Each number is 128 + 32 x the weight over the matrix's rms, rounded and kept within 0 to 255. Layers, rows and columns count from 0.

# layer 3 MLP gate, 512x192, rms 0.0468, rows 110-133, columns 0-95
[[ 79 169 101 147 166 138  97  97  92 109 146  92 124 138 158 145  72 168 132 111 105 156 126 156 130 155 138 100 177  77 222 161  95 129 116 115 126 119 150 163  98 156 109 161 131  93 129  86 125 160 147 148 108 111 140 152 145 133 149  89 163 121 157  72 155 157 120 120 124 149  73 126 188 174 109 165  90 113 100 144  10  72 116 163  84 127  76 160 156 125 100 145 139 141  56 119]
 [150  88 103 117 118  89  87 188 102 100 124 160  95 155 146 124 144 145  80 100 122 187 158  80 164 103 104 116 133 165 191 121 121 118  96 106  64 126 134 140 104 177  60  91 104 180 130 149 192 159 101 115 124 164 128  65 181 170 150 104 132 199 124  85 113 171 151 118 205  63  97 176 151 113 118 122 164  80  91 109  93 136  83 143  94  74 112 195 166 130 155 117  96 166  90  96]
 [129 155  92 131 115 150 120 150  74 100  59 127 143 100  92 125  92 103 178 175 111 181 163  66 157 171 130 110 110 108 131 113 213 177 120 109 100 140 170 141 147  83 151  99  81 156 149 136 134 133 183 154  74 150  87  97 172 170 136 138 145 160 129 104 133 174  71  97 161 153 127 161 178 114 110 180 138 200 140 105 192 126 167 205  94 110  90  99 163 111 127 179  92 162  79  79]
 [131 147 121  88 156 118  95  95  88  96 102 154  97 134 122 185 137 151 137 158 116 158 186 134  78 134 107 116 163 121 108 132 146 100 161 196 160 138 163 175 118 123 166 170 124  95 110 122 140 140 143  77  78 169 128  90 160 104 123 110 136 172 174  77 110 132 104 137  69 117 145 166 127 148 102  57 130  88 131 143 122  75 141 162 153 154 172 151 161 129  82 145 147 100 136  92]
 [140  88 156 149  83  74 175 120 135 159 129 144 120  74 109 157 138 108 133 161 106 163 136 128 144 180 116 154 192 103 135 126 141 174 123 121 117 162 106 165 207 161 159 115  71 136 115 151 101 169  84 121 127 144 129 139 130 180 133 185  97 109 104 124  99 151 132 118  79 212  73 117 155 175 130 167  67 166 120 105 140  97 105 184 105 137  72 121 131 151 166 108  67 143 106 102]
 [ 95 160 131  56 136 127 115 158  91 146 109 197  85 126  75 116 113 130 113 197  65 142  90  84 170 116  85 131 160 137 112 161 137 177 125 146 165 157 177 125 114 122 137 122 180  82 126 105 150  88 119 136 166 155  70 158  87 139 160 138 134 174 108  99 160 162  93  76 113 110 114 184 124  51  66  93 133 137 129 133  88 163 147 142 132 173 127  91 162 135 128 106 108  92 131 114]
 [182 150 100 115 138  86 158 122 185 123 179 135 141  80 196  98 119 101 196 154 109 163 128 137  94 124 148 124 145 161 113  98 110  99  93 120 156 150  89  44 147 165 187 162  96 146  65 133 159 145 135 176  91 101 124  72 176 151 154 103 158  71 146 109 117 155 141 145 118 129 167 109 116 106 111  75 146 174 111 134 134 103 168 149 175  66 142 124 105 128  42 175 100 111 151 116]
 [132 134 124 152  87 184 175 147 100 158 157 122 163 159 153 104 129  47 131  84 139  74 127  98  72 133 111  76 129 110 142 172  97 112 117  75 131 118 157  92 134 223  91 104  96  84  93 115  81 127 101 155 123  88 126 178 176 108 163 140 123  57 123  70 121 152 146 151 144 144  96  92 145 122 187 150 149 183 104 148 171 142 148 142 127 118 110 136 116 173 133 136 115 141  92 141]
 [127 106 159  85 121 168 105 127 204  97 128 101 136 121 106 125 135 121 144  85 165  86 120 157 120 108 119 105 131 149 121 129 169  60  98 148  87 173 145  94 150 118 197 118 101 109 111 162 108 188  82 110 103  95 137 121 142 104 132  80 107  73  96 132 110 154  52 143  96 153  86 133 126 139 148 143  73 166 120 140 159 123 102 126 133 114 170 109 168 119 150 171  57 163 180 158]
 [116 151  66 125 143 159 142 112 136 117 118 115 112 160 138 100 160 125 107 120 126 127 137 140 122 149  49 104 190 187 143 143 122 121 125 120  73 168 121  73 143 115  95 122 135 165 132 127 159 134  99 110 151 116 127 111  99 138 101  99 139 114  79 160 103 155 140 157 185  85 121 155 113  86 159 152 157 185 114  78 183 154 144 129 185 117 102 182 194  59  88 169 166  73 109 171]
 [132 164 122  81  72 172 100 119 151 106 122 140 148 144  72  88  99 107  93 116  52 106 134 140 149 141  85  77 135  59 135 137 155 140 160 120 154 114 132 155 116 137 112 143 149 111 109 130 140 136  93 172 158 160 104  98  71 120 140 134 106 133  71 148 142 138  80 119 132 121 133  84 138 189 130 121 102  88  79 124 141 131 152 104 146 135 112 158 118 137 154 120 121 165 166  99]
 [133 119 148 100  95 112 124 142 110  92 174  91 168 123 112 172 140  85 156 112 139 119 126 221 146  92 136 102 141 124 136 135 146 155 141 140 147 200 142  89 182 139 169 133 122 195 186 154 137 148 170 130 175 108 154 143 148 180  72 126 100 149 174 110 144 176 154 196 138 183 125 145 155 120 173  72 136 111 108 126 128 180 129 159 106  92 125 165 113 134 122 108 206  78  84 112]
 [128 130 164 122  81  61 160 184 140  94 148  99 160 134 165  92 110 112 108  95  66 138 144 125 159 175 135 104 169 167  59 119 111 119 167 133 127 204 102  45 162 104 167 106 100 126 137  85 133 139  76  89 104 109 142 159 109 193 198 104 152 149 104  86 116  97 179 149 111 126 123 112 120  93 152  63 124  70 152 109 135 172  99 157  91 122 128 105 124 161 130 106 138 106 101 116]
 [149 171 134 159  88 136 163 132 180 100 166 111 138 125 138 115 144  88 152 107 169 179 116  89 174 112 167 179 179 194 128 147 116 133 125 129  97  93 170  95 188 151 144  80 129 134 163 130 182  82 202 132 134 157 197 131 185 110 106 100  85 105 116 136 203 126 121 108 115 148  81 137 106  44 109 113 148 184 167 123  86 155  90 127 131 106 130 146 167 157 111 161  79 166 103 129]
 [125 150 137 154  65 138  93 177 138 138 152 107  94 123 187 173 173  82 142 122 108 175 199 151 123 153 151  80 118 160 108 118 142 154  97 124 125 155 124 140 147 132 168 108 122  92 130 191 138 124  99 119 126 135 142  92 125 136 171  92 120 142 124 131 130 154 115  99 101 128 155  81 135 159  79  86 174 130 116 108 129 134 128 143  75  64 119 154 160  83 147 155 102  88 119 132]
 [143 140  71 115 134 107 117 140 154 132  68 137  98 138 107 100 110 114 129  90  90 113 156 120 124 141 132  86 149  84  86  83 101  80 104 184  92 112 171 162 179 107 199 125 102 148  67 122  96 104 126 116  92 178 116 123 109 125 189  86  82 127 139 177  90 165 115  73  83 143 110 111 143 115 105  75 115 192 179 144  85 154  82 175 103 104 141 170 118 122 159 121 137 101 123 108]
 [144 127 158 127  88 142 134 128 116 175 133 144 183 131 116 145  40 123 131 141 118 105 152 146 127  48  99 179  94 128  65  93 154 177 112 132 141  98 145 101 142 143 105 135 181 186 150 129 177 157 174 159  86 155 162 144 153 140 128 105 134 122  75 105 147  72 139 161 175 166 142 146 130 143 137 119 132 175  95 131  98 133 157 145 137  80 139 107  91 154 118 138 125 125 140 129]
 [ 89 159 116 142  81  59 158 209  76 147 105 137 161  70 160 154 190 133 160 161 124 147 185 120 176 177 174 116 166 144 103 134 155 125  79 123  77 138 123  80 124 124 175 172  73  79 126 118 168 119  90 134 174 100 121 128 149 140  77 146 101 148 142 160 157  81 182 106 200  98 142 148 168 128 120  81 141 111 182 115 142 196 143 194 139  95 112 129  99  99 111  72 135 104 138 130]
 [145  77 109 181 158 144 169 119 173 151 126 180 112 180  89 107 125 144 141 157  86 164 153 100 130 172 181 125 144 172 194  98 174 113 136 136 171 126 132 144 141 134 147 136 135 144  95 130 121 125 149 154 123  70  48 188 113 151 145  97 154 138 125 169  82 162 152 106 135  93 176  67 119 158 109 140 134 200  85 192 170 167 109 145 145  74 152 136 107 140 123 111 146 178 151 170]
 [ 91 130  96 149 105 117 138 168 129  88 188  82 119 141 145 129 115 150 119 147 163 135 102 138 117 131 156  96 143 119  63 163  96 125 163 106  94 190  97  92  54 192 145 107 127  92  70  88 154 156 153 177 108 175 148 107 131 157 108  81 134 102 183 145 122 121 145 171 104 188 110 152 145 109  47 108 127  86 138  94 111 187 137 108 157 145 145 128 115 100 179 164 109 156 234 198]
 [176 121  79 137 147 106 124  89 119 129 133 110 119  93 128 115 111 162  85 142  78 116  77  83 158 107 151 146 116 114 122 167 159 118 135 167 101 126 103  89 105 110  92 114 129 145  60 167  98 117 157 125 137  71 120 143 163 137 135 151  61 149  89 129 127 142  71 112 103 116 134 135 103 152 123 136 143 143  98 127 143 123 122 125 100 127 114  88  86 165 123  95 110 115 113 148]
 [109  85  97 104  61 153 131 154 122 121 119 146 139 158 105  85 109 167 130 113 133 139 154 189 137  99 115 109 143  79  82  81 125  62 134  92 114 139 164 136 171 139  98  71 178 105 156 141 115  98 115 147  96 174 115 167  99 152 216 138 150  79 175 150  99  90 108 150 163  82 183 126 130  87 138 131 154 111 115 101 142 127 134  95 140 165 153 152  59 115 134 193 128 114 166  95]
 [168  93  94 124 117 140 114 168 157 109 136  88  78 111 123  71 180 123 163 134 178 140 105 152  83 142 120 116 142 154 126 142 176 116  92 111 136 156 168 112 100 178 177 143 159 163  93 131 114 136 154  89  98 166 157 131 128 116 105 177 187 180 206  81 118 107 158 148  89 118 168  96 148  92 150 122  99 137 134  52 104 128 142 147 150 135 157 207 180  96 114 156 129 127 105 188]
 [129 109  77 159 112 144 112 165 123 131 128 106  81  77 138 151 176  95 178 157 157 137 145 199 109 130  62 120 142 124 128 117 123 121 134 155 127 145 169 120 116 119 131 147 138 204 108 176 168 144 147 139  49 115 144  69 147 189 116 158 152 115 123  84 102 112 150  66 110 133  79 157 186  93 115 111 151 114 136 173 117 144 126 113  96 138 157 110 166 173 134  54 154 126 107 167]]
# layer 3 MLP up, 512x192, rms 0.0447, rows 110-133, columns 0-95
[[194  93  87 130 158 121 166  60 135 145 145  91 132 176  86 174 115 127 115 150 109 160 154  79 133  54 134 146 133 157 135 160 120 118 122 101 156 110 168  83 120 158 122 176 151 196 127 119 128 109 150  93 125 148 110 113 136 171 102  73 112 180 134 205 146 190 144 119 175 174 153 204 158  89 183 144 116 124 162 187 154  96 139  88  96 178 143 114  70 153 126  74  93  99 152 168]
 [129  99 146 134  92 169 118  95 130 176 116  77 124 107  58 186 137  97 118 103 140 130 132 121 103  89 199 155 148 136 147 139 166 116 163 123 173 183 140 130 137 132 142 150 128 168 121 168 125 127 175 164 173 145 163 113 136 151 116 110 103  77 158 144 125 125 113 126 151 146 106  68 158 114 183  77 114 117  88 111 116 178 161 114 126 110  97 127 108  94 189 148 109  83 162 137]
 [119 124 128 169  94 128 148 197 106  76 159 109 126 125 118 169 123  95  89 175 208 109 144 109  89 145 116 112 147 163 147 139 135 157 168 158 113 154 131  88  70 148 200 111  44  96  93 133 156 115 121 104 135  79  59  70  48 127 136 112 118 136  92 139  71  99 185 144 144 137 103 105 174  91  81  95 135  91 140 134 100 139 102 106 100 106 110  69 153  96 163 154 112  81 128 140]
 [161 160  61 132 100 129 109 174  92 122 120 185 110 134 155 140 146 141 155  83 141 100 136 184 180  66  89 165 111  95 110 126  75 137  97 140 124 153  94 121 134 192 136 125 145  56 135 109 117 156  91 153 129 153 145 152 138  84 156 181 105 140 220 151 108 183 133 162  95 166  83 118  94  91  96 127 134 143 137  95 132 153 109 193 171 110 144 166 171 140 112 180 142 137 119 128]
 [191 159 117 200 137 142 158 141  92 147  98 138 168 150 120 144 173 158 159 110 160 152 169 113 140 209 141 138 145 101 110 129 105 155 148 146 158 101 122 131 114  85 125 157 121 146 122  98 133 122  67 159 126  99 104  75 122  90 138 153 116  94 157  78 177 128 187 168  54 189 143 116 125 139  92 159 174 168 146 147  81 112 142 117  72 182 138 113 112 150  82  91 161  91 167  97]
 [131  84 142 162 192 118 140 101 158 139 126 103 182 135 130 129 110 107 158 172 132 131  87 129 126 137 101 127 126  69 157 168 146 183 128 154 173 184 151 112  98 141 168 153 129 183 136  86 119 154  94 142 143 113 121 161 166 150  89 106  45 159 149  95 123 154 109 114 111  85 122 106 117 200 101 110 124 128  91 120 164  91 128 121  78 111 167  61 103  45 101 137 121 107 116 135]
 [130 128 137  93  96  83  74 121 136 157 152  89 124 122 120 182 123  85 130 149 128 143 138 133  92 106 178 130 150 151 140 122 148  73 126 110 168  95 144 168  76 136  73 107 165 134 125 184 122 100 138 166 202 156 200 107 125 157 111  99 161 121 175 114 111 148  97  80 162  70 167 136  86 159 100 165 167  94  57 153 117 166 116 144 148 112  89 127 194  53 169 136  94 165 152 103]
 [134 154 110 160 187 163 182  97 102 143  79 157 107 134 152 133 113  99 139 101 181 155 173 145 100 172 118 120  54 137 110 158 115 119 133 142 166  87 186 152  69 155 108 122 111 126  94 137 131 115  58 113 159 117 101  72  81 182 158  97  83 149 147 138  76 123 160 117 142 136  56 164 130 133 134 166 153 115 136 105  86  71 125 139  70  95 157  89 112 148 104 147 111 148  48 130]
 [196 108 151 123 104 126  95 135 151 127 121 122 162 192 106 111 162  84 143 124 148 149 204  69 142 130 101 122  86 128  82 171 114 136 102 128 180 168 121 103 162 130 125 106 128 131 124 124  82 175  72 123  93 189  90 120 116 113 158 144 105 172 117 185 147 124 149 145  94 162 144 136 150 144 159 102 162 141 184 138 157 136 141 110 116 125  86  87  77 127 103 196 187 156 186 129]
 [138 234 141 171 135  92 157 102 175 149 150 148  96 118  51 148 159 133 117 164  93  95 198 162 135 142 152 143 104 124 105 129 128 171  71 116 159 150 142  95 127 173 142 118  38 170 127  40 152 148  99 145 164 142 147 122 103  85 129 126  89 174 139 139 154 139 128 155 124 123 119 174 104  93  90 109 137  86 113 174  78 166  89  49 185 140 114 142 131  94  78 120 151 190 124 145]
 [151 118 113 114 131 109 135 139 139  85 154 125 122  60 115 122 191 106 192 146 106 212 158 111 114 125 150 171 143 134 139 136 137 143  83 167 106 157 176 191 171 118  84 118 106 124 105 178 130 110 136 157 137 149 152 181 101 110 144 103 131 117 138 174 113 182 171 143 160 102 149 143 142 127 133  65 107  92 151 117 110  90 126 172 128 129 116  84  72 140 152  90 114 150 144 124]
 [110 140  95 163 132  94 149 125  42 108 139 138 156  97 175 161 141 153 126 122 131 150 112 142 153 158 108  98  96 104 152 122  99 165 128 135 156  44 146 149 122 145 112 168  35 135 134 168  92 150 108 169  88  79 170 126 126 144 100 100 123 159  93 157 169 112 160  70 109  89 115 112 101  81 127 162 177 128  89 186 100 117 135 157  64 122  96 102 128 103  94 166 147  91 127 143]
 [ 61 132 180 109 108  85 118 149  61 105 105 116  61 148 135 129 126 135 119 173 171 143 126 119 124 123 139 146 106  98 149 144  91 140 131 125 124 141 140  70 127 173 108 170 102  91 118  84 137 158 131 149 146 121 133 133 138 164 132  80 183 135  97 171 185 141 127  89 159  82 175 108 139  79 131 175  72  70 165  97 116 112 153 136 138 121 184 131 210 115 142  85 149 162 104 108]
 [ 60 109 112  97 177  93 132 144 138  87 149 153 105  76 173 114 129 174 105 143  84 147 142 140 116  90  91  94  87  71 148 135 125 107  87 164  76 113 125 188  89 161  76 139 159  83 147  77 153 108  95 124 110 147 218 172 133  96 176 136 151 199 185  96 127 129  73 138 183 113 150 230  54 196 124  67  69  87 122 152 113 115 112  94 131 119  77 202 125 133 162 159 148 138 121 157]
 [102 141 136 131 152 135 110 133 152 123 138  86 109  98 118  89 106 127 118 112 192  88 130 143 131 139 163 144  85  52 129  93  97 164  88 102  52 153 106 109 153 184  59  81 136  93 132 158 112 159  88 126 136 140 147 109 193  73 149 136 126 139 123  72 131 160 109 124 167 114 145 101 153 131 144  90 168  96 107 177 127 114 139 113 139 104 122 153 151 144 164 113 131  90 161 154]
 [125 136 103 149 175 130 143 160  79  65 146 182 122  87 124 110 136 207 150 197 102 159 107  97  92 161  76 144 126 170 185 115 111 132 136 123 129 129 144 181  78 125 110  55 143  73 132 111 131 162 139 151 158 164 124 130 146 166 150 134  55 132  53 116 133 117 163 132 153  94 179 132 129 129 158 121 143 190  76 101 133 113 100 140  76 187 125  87 155  94 189 107 144 129 114 114]
 [132 114 140 148 104  87 186  84 179 138 151  77 124  85  93 169  90  95 209 140 144  84  87 110 109 146 163 106 115  63 141 130 196 145 153 138 143 153  94 143 154  83 163  90 163  87 126 150 120 104 176 116  79 151 117 154 124 133  67 148 134 108 102 118 175 127 149 171 183 147 181 152 115 120 104 136 132 160 129  85 216 100 100 143 121 139 105 132  98 158 156  80  97  79 165 199]
 [177 124 139 149 171 173 137  96  96 124 149 115 112 152  91 114  93 130 137 107 137 121  88 113 102  78 143 125 125 131 140 119 196 139 133 127 134 119  82  97  39 105 127 105 121 142 114  86 132 108 117 105 120 112 113  65 149  81 160 140  83 106 151 102  72 159  62 155 190 115 120 177 166 130 156 151 116 108  92 164 138 188 188 105 121 147 102  82 103  74 151 111 140  99 143  54]
 [147 131 137 109 101 125 112  89  81 170  76  96 118 155 124 121 146  72 142 101 196 166 149 123 143 105 117 152 120  72 131 143 117 190 121 101 110 116 111 131 111 132  99 130  60 176 104 120 107 118 107  81 104  99 136 157  76  92 123 168 159 147  78 127 100 148 159  89  75  90 133 149 175  90 129 138  65 146 154  78  73 123 115 207 140 126 111 175  84  80 165  96 114 150 128 176]
 [ 61 101 100 194 187  96 103 135 151 119 159 134  86 141 159 127 132  91 203 182 135 151 159 170 120 145 147 197 191 158 147  55 136 140 148 122 116 114 176 115 105 152 191 117 138 119 154 121  54 176 140 145 129 146 165 123 122 151  83 149 117 157 150 101 169 153 129 162 135 126 146  81 137 191 113 154 114 130  99 119  88  48 110 128 159  66 137 156 105 130 166  80 133 167 167 105]
 [106 106 167  86 137 124 170 112 109 144 150 122 154 179  66  99 103 139  70  91 177 159  92 156 139 170 168  92  84 118 104 199 109 116 141  60 127 120  79 132 147 122 116 158 181 108 134 156 135 157 116 100 116 129 168 155  53 119 113 155  81 137 121 147 126  82 157 159 148 155 111 124 107 134  98 115 111 102 167 139 105 225 113 161 146  75 112 136 138  84  68 155 113 120 143 162]
 [ 89 206 160 114 109 146 110 102 102 119 120 104 136 159 129 138 142 114  30 180 107 153 172  90 134  79 149 108  90 127 136  98 162 164 121 129 160 112 113  84 140 134 180 114 153 156  54 145 131 131 125 159 101 131 150  92 122 150  92 117 174 174 151 118  90 100 128 155 104  86 119 157 120 151 166 114 136  70 117  95 139 162 132 110 130 140 118 116 173 152 102 110 180 151  94 162]
 [118 128 130 110  87 163 127 103 123 104 102  90 133 156 126 162 120  79  70 109 106 121 137 155 118 109  99 139  94  52  93 135 127 177 144 120 118 116  76 120 119 120 111 172 159 160  97 129 125 109  82  98 106 142 131 168  72 143 154 113  99 156 125  79 128  93 118 123  91 189  86 115 100 140 167  61  93 116 141 137 131 175  89 113 152 127 151 106  88  92 152 166 109 139 135 140]
 [129 100  56 106 148 168 161 187  91  93 147 177 129 128 145  93 145 161 174  96  93 127 170 107 200  96 174 195 120 149 158 135 102 123 128  94  56  95 151 138 131 111 121 104 139 116 150 119  92 136 111 121 133  70 132 132 138 154 111 155  97 131  87  59  99 174 183 145 122 118 178  95 133 146  79 174 133 119 176 133 120 132 141 183  92 124 116 127  91 100 111 136 139 115 118 128]]
# layer 3 MLP down (transposed), 512x192, rms 0.0325, rows 110-133, columns 0-95
[[161 106 114 129  93 196 142 163 182 190 156  90 116 119 136 136 150 106  78 122 139 144 157  98 126 108 138 109 164 133  83 153 186 101 168 159 174 123 118  76 150 110 154 136  99 169 160 111 105 141 118 175 117 125 134 120 125 123  67 141 131 140 108 101 112 183 210 159 104 103 104  99 145 156 181 121  77 137 112  92 170 128 108  93 147 109 151 120 161 182 129 163  77  99 158 163]
 [107 112 146 149  96 117 141  74 115  91 141 112 141 130  69 165 109 152 128 122  86 143 132 135  93 152 119 148 166 140 118 147 118 145 104 185 225 127  99 186 162 162 135 155  58 106  92 119 128 154 136 135 131 122 162 133  89 149 132 142 161  83 128 104 132 107 165 125 126  79 165 202 103 133 101 144 110 153 106 176  93 101 153 159 156 122 118 214 156 148 130 145 160  77  89 127]
 [139 131 133  94 105 115 158  85 139 130 178  85  66 156 143 139 146 169  82 112 162 105 138 167  54 138  85 142 108 212 118 135 104 126 109 197 255 105 118 120 128 150  99 108  95 145 120 128 155 134  92 111 192  96 124 141  72  89 107 161  92 111 113  82 122  95 188  65 116  79 122 188 163 121 109 154 124 127 141 167 130 186 112 162  95  61 123 139 100 101 102 156  46 113 116  95]
 [142  89 173  85 125 140 135 170 109 154 177 211 113  95  90 157 147 155 129 118 165 138 168 144 154 121 102 220 110 125  34 132  81 144 123 173 112 159 139 169 146 118  86 224 131 116 108 138  87 142 130 159 173 156 117 150 149 102 156  95 153  93 169 109  80 127 131 123 132 138 103 118  99 147  97 111 155 106 132 104 186 124 131 148 138 128 161 200 103 154 105 208 157 123 138 176]
 [160 110 126 121 101 122 127 150 132 136 138 108 184 147  65  81 132 141 150 109 166 110 196 162 128 138 147 176 144 130 163 171 155  88 158  85 151 111 255 156 145   9  74 153 113 106  92 133 163  64  86 121 141 104 107 172 200 153 143 146  81 182 102  67 125 127 239 113 103 146 164 164 150 116 128 160 179 113 199 179  88 152 162 129 128 149 156 148 113 151 168 165  99 137 100 110]
 [140 122 115 163 159  90 135 138 139 138 121 177 155 109 145 134 114 155 136  58 122 117 142 175 106  74 120 134 181 137 151 128 102 128 119 166  71 168 148 181 104 144  90 110  76 161 169 107 103 107 196 189 152 144 128 131 110 109 104 116 163 112 113 158 136 146 145 116 125 174 195 136 150 116 112 175 113 115  88  64  99  72  85  80  91 174  91 129 139 147 145 139 114 108 105 161]
 [161 179 120 132 132 166 116 134 137 173 111 102  96 120 119 167  84 151 138 114 125 142 175 102 104  63 176 113  91 130 138 109 103 156 104  92 122 173 123 188 159 108 104 137 136 129 160 180 129 184 101  89 128 105 136 197 143 114 108 134 209 113 115 107  43 192 106 151 115 129  88  69 170 100  82 155 101  55 136 103 131 134 157 113 127 156 128  75 111  84  93 178 105 184 133 112]
 [116 140  87 123 121 102 142 135 141 189 125 132 103 121 141 117 126 121 113 127 123 156 129 164 154 139  70 187 167 146 159 137 131 119 164 153 136 126 145 170 119  59 132 148 111 106  77 161 116  51 116  82 188 112 123 150 121 102 131 165 148 119 149  96 123  83 115  73 106 110  75 180  77 179 107 205 163 151 130 127 188 105 119 191 100 107 154  65 114 105 115 114 109  78 123 107]
 [149  56 151 121 112 157  78 144 126 129 185 133 105 160  94 142 120 157 157 155 137 124  38 141 117 166 128  89 104 178 113 166 180 165 147  88 108 162 113 136 166 137 150 112 138 167 113 128  80 110  95 147 179  91  96 109  95  65  82 151 135  96 156 125 174  91 152 148 117 130  83 112 155 147 147 126 125 114 146  77 137 176  99 121  82 150 133  79 106  88 111 139 114  93 135 178]
 [112  80  99 134 136  96 138 216 113 105 203 142 174 197 171 140 151 163  93 111 154 139 139 112 195  93 149 114 149 115  60  89 154 113 210 151 119 133 116 110 110  89 145 142 150 137 139 176 156 115 139 131  88 209  90 130 142 101  83 179 150 103 117 167 150 119 102 122 125 169 106 122 112 132 171 161 121  89 133  84 132 113  87 176 109 144 141  88 110 124 138 154 171 138 166  86]
 [162 181 139  68 147 136 112 151 133 134 122  92 100 139 158 131  91 131 161 164 189 129  98 225 103 132 100  80 163 174 136 143 149 118 179 138 103 137 159 131  87 145 119 101 150 156 115 122 105  44 129 120 109 208 161 110 129 155 132 122  92  73 168 137 161 161  87 131 118  88  90  96 100 129 142 132 167 144 111 142 120 176 111 138 142 139 115  97 136 127 147 130 135  73  84 156]
 [138 114 116 114  68 125  74 173 114  75 203  94 106 106 134  43 124 114 147 137 115 107 131  89  52 144  90  76 146 135 102 113 161 156 187 110  67 145 154 135 106 212 124 132  94 152  72 140 123 155 120 122 154 163 133 161 147 148 182 126 110 109 128 109 135 148 133 146  97  52 153 140 106 134 142 160 107 141 106 103  77  95 125 171 115 166 149  25 110 139 194  71  80 113  95 137]
 [118 171  86 147 176  86 136 117 107 110 128  98  78 182 174 161 136 113 151 115 188 178 146 160 103 112 101 147 147 156 150  34 121 121 127 136  35  96 107 165 157  73  79 109 127 152  85 132  90  44 199 125 105 104 165 113  99 140 115 142 163 147 155 104 172 134 149  80 127  22 152 151 113 140 112 174 120  60 111 126 148 111 168 162 172  94 130 165 167 161 150 104 138 150 138  93]
 [ 86  59 155  74  88  57 105 215 104 126 137 154 139 150 125  82 107 179  95 121 145 146  80 208 167 110 151 113 142 123 121 139 148 117 173 139 106  88 168 133 122 102 106  80 144 157  90 139 122  67 110 128 149 154 123 218  87 151 153 143 102 113  44 156  94 123 132 124  92 114  93 128 148 193 124 162  63  58 146  93 118 125 154 103 117 187 139 129 145  92 180 120 100  75 165 128]
 [112  98 119 117 136 126 114 148 154 129 142 106 156  98  96 136 142 128 155  86 140 184 137 107 145 180 112 105 110 147 105 152 119 206 112 160 173 131 122  98 170 154  89  98 129  82  94 115 105 100  98 167  82 110 116 136 174 122 137 158 145 130 127 179 162 136 131 122 174 106 103  88 116 152 131  99 134 110 101 109 121  84 145 115  90 138 142 205 156 167 119 142 187 161 141 151]
 [113 128 106  88 116  97 173 114  84 133  98 164 146 167 133 168 201  69 214 146 188 111  89 105  81 127 146  77 133 132 173 152 195 117 171  80  87 128 137 175 147 101 125 132 155 152  93 118 140  94 158 105 132 124 149 211 162 134 153 118 133 150  95 171 178 132 128  95 181 139 150 155 126  77 166 103 119 167 137 173 105 127 100  89 146 167  85 135 109 134  94 156 119 104 109 112]
 [145  97  93 108 129 110 167 112 160 104 115 153 124 167 222 180 152  84 120 149 131 159 126 130 162 160 137 183 141 121 165 155 128 200 146 185  52 160 159 175  95 132 227 136 123 114 111 109 119  67 157 137 135 158 120 168 181 112  88 139 133 181 112  94 172 168  95 119 158  82 124 126  75 112 151  77 117 145 163  90 100 128  96 167 107 116  36 128  84 114 145 111 110 181  80 122]
 [143 142 175 122 123  97 128 210 170 152 168 150 136 171 151  50  62 174  89 139 128 107 108 120  76 146  90 118  48 126 129 124  73 104 163 129 153 105 133 103 143 146 121 134 137 113 125  75 114 145  86 169  67 100 146 131  67  94 134 117 169 139 143 114 104 121 115 154 136 124  50 131 168 153 111  98 146 105 144  87  80  66  76 156  76 104  68  86 105  91 152 167 139 140 163 134]
 [137 113 143 105 121 133 165  49 134 132 131 129 151 128 121 125  61  84 196  94 172 147 134 129 143  66 106 151 159  79 103 130 135 122 147 128 126 130 144 161 131 141 120 191 177 151 130 113 145 166 114 110 143 101 137 123 104 149 165 117  86 125 157  16  47  83 124 117 137 120 105 130 118 139 161 120 131  91 147 138 147 150 157 182  96 123 177 145 126 117 137 132 161 106 116 151]
 [ 92 129 158 194 115 140 120 117  72 131 130 138 162 167 105 128 124  91  88 139 125 114 178 123 107 110 160 135  62 123 151 141 152 122 131 117 191 205 153 112 122 103 140 108 161 134 140 101 153 157  90 108 138 110  93  93 159 157 108 163 124 133 233  86  83 113 129 127 139 202 105 143 124  91 141 127 101 181 111 116 176 139 144  80 122 107  89 159 143 202 132 103 142 144 158 136]
 [ 91 106 142 101 114 102 185 153 118 110 156 113 128 127 145 126 133 137 128 134 147 186 113 123  90 217 141 102 104 184 130 153  82 153 128 169 140 136 137 148 174 156  91 146  75 106 186 171 138 147 160  71 153 144 185 129 118 128 115  95 128 150  94 102  95 113 118 168 126 106 137 152 152 154 190 162 165 121 128 107 103 111 101 107 200  96 114 122 147  96 138  79  61  94 132 136]
 [140 122 159  93 160 167 129  88 130 182 121 160 120 139 103 158 170 126 194  63  94 128 152 191 122  87 160 180 141 150 123  60 120  96 110 104 160 124 142 124 122  74 144 124  57 125 170 116 122 156  75 138 154 120 130 124  60 184  52 118  98 162 143 156 126 195  93 129 153 138 133 159 198 143  79 133 177 130 172 156 153 120 136 155 156 113 106 140 151  84 143 111 127 149 159 154]
 [106  93 127 163 142 109  88 114 127 154 130  76 158 161 115 132 136 134 119 127  94 188 135  92 109 150  31  97 134 181 161 130 142 134 138  92 182 114 117 112 139 159 169 186 124 169 113 109 168 139 170 169 135 150 192 124 106  86 113 130 182 189 119  75 150 160 142 175 141 151 131 148  99 115 125 122 169 153 128  86 166 137 148  70 169  68  94 127 117 122 122 122 116 130  99 108]
 [135 110 135 108 140 168 180  62 139 164 130 167 121 128 144 128 189 157 115  72  98 106 160 125 126 125 114 187 116 120  90 134 130 125 128  39 181 156 161 150  70 102 105 104 134 122 131 159 130 178 108 154  90 103 129  96  91 101  70 131 131 148 120 164 158  94  73 101 136 135 169  78 105 139 161 113 113  97 191 176 157 174 150 107 177 183 110 157 176 139 100 156 159 149 178 137]]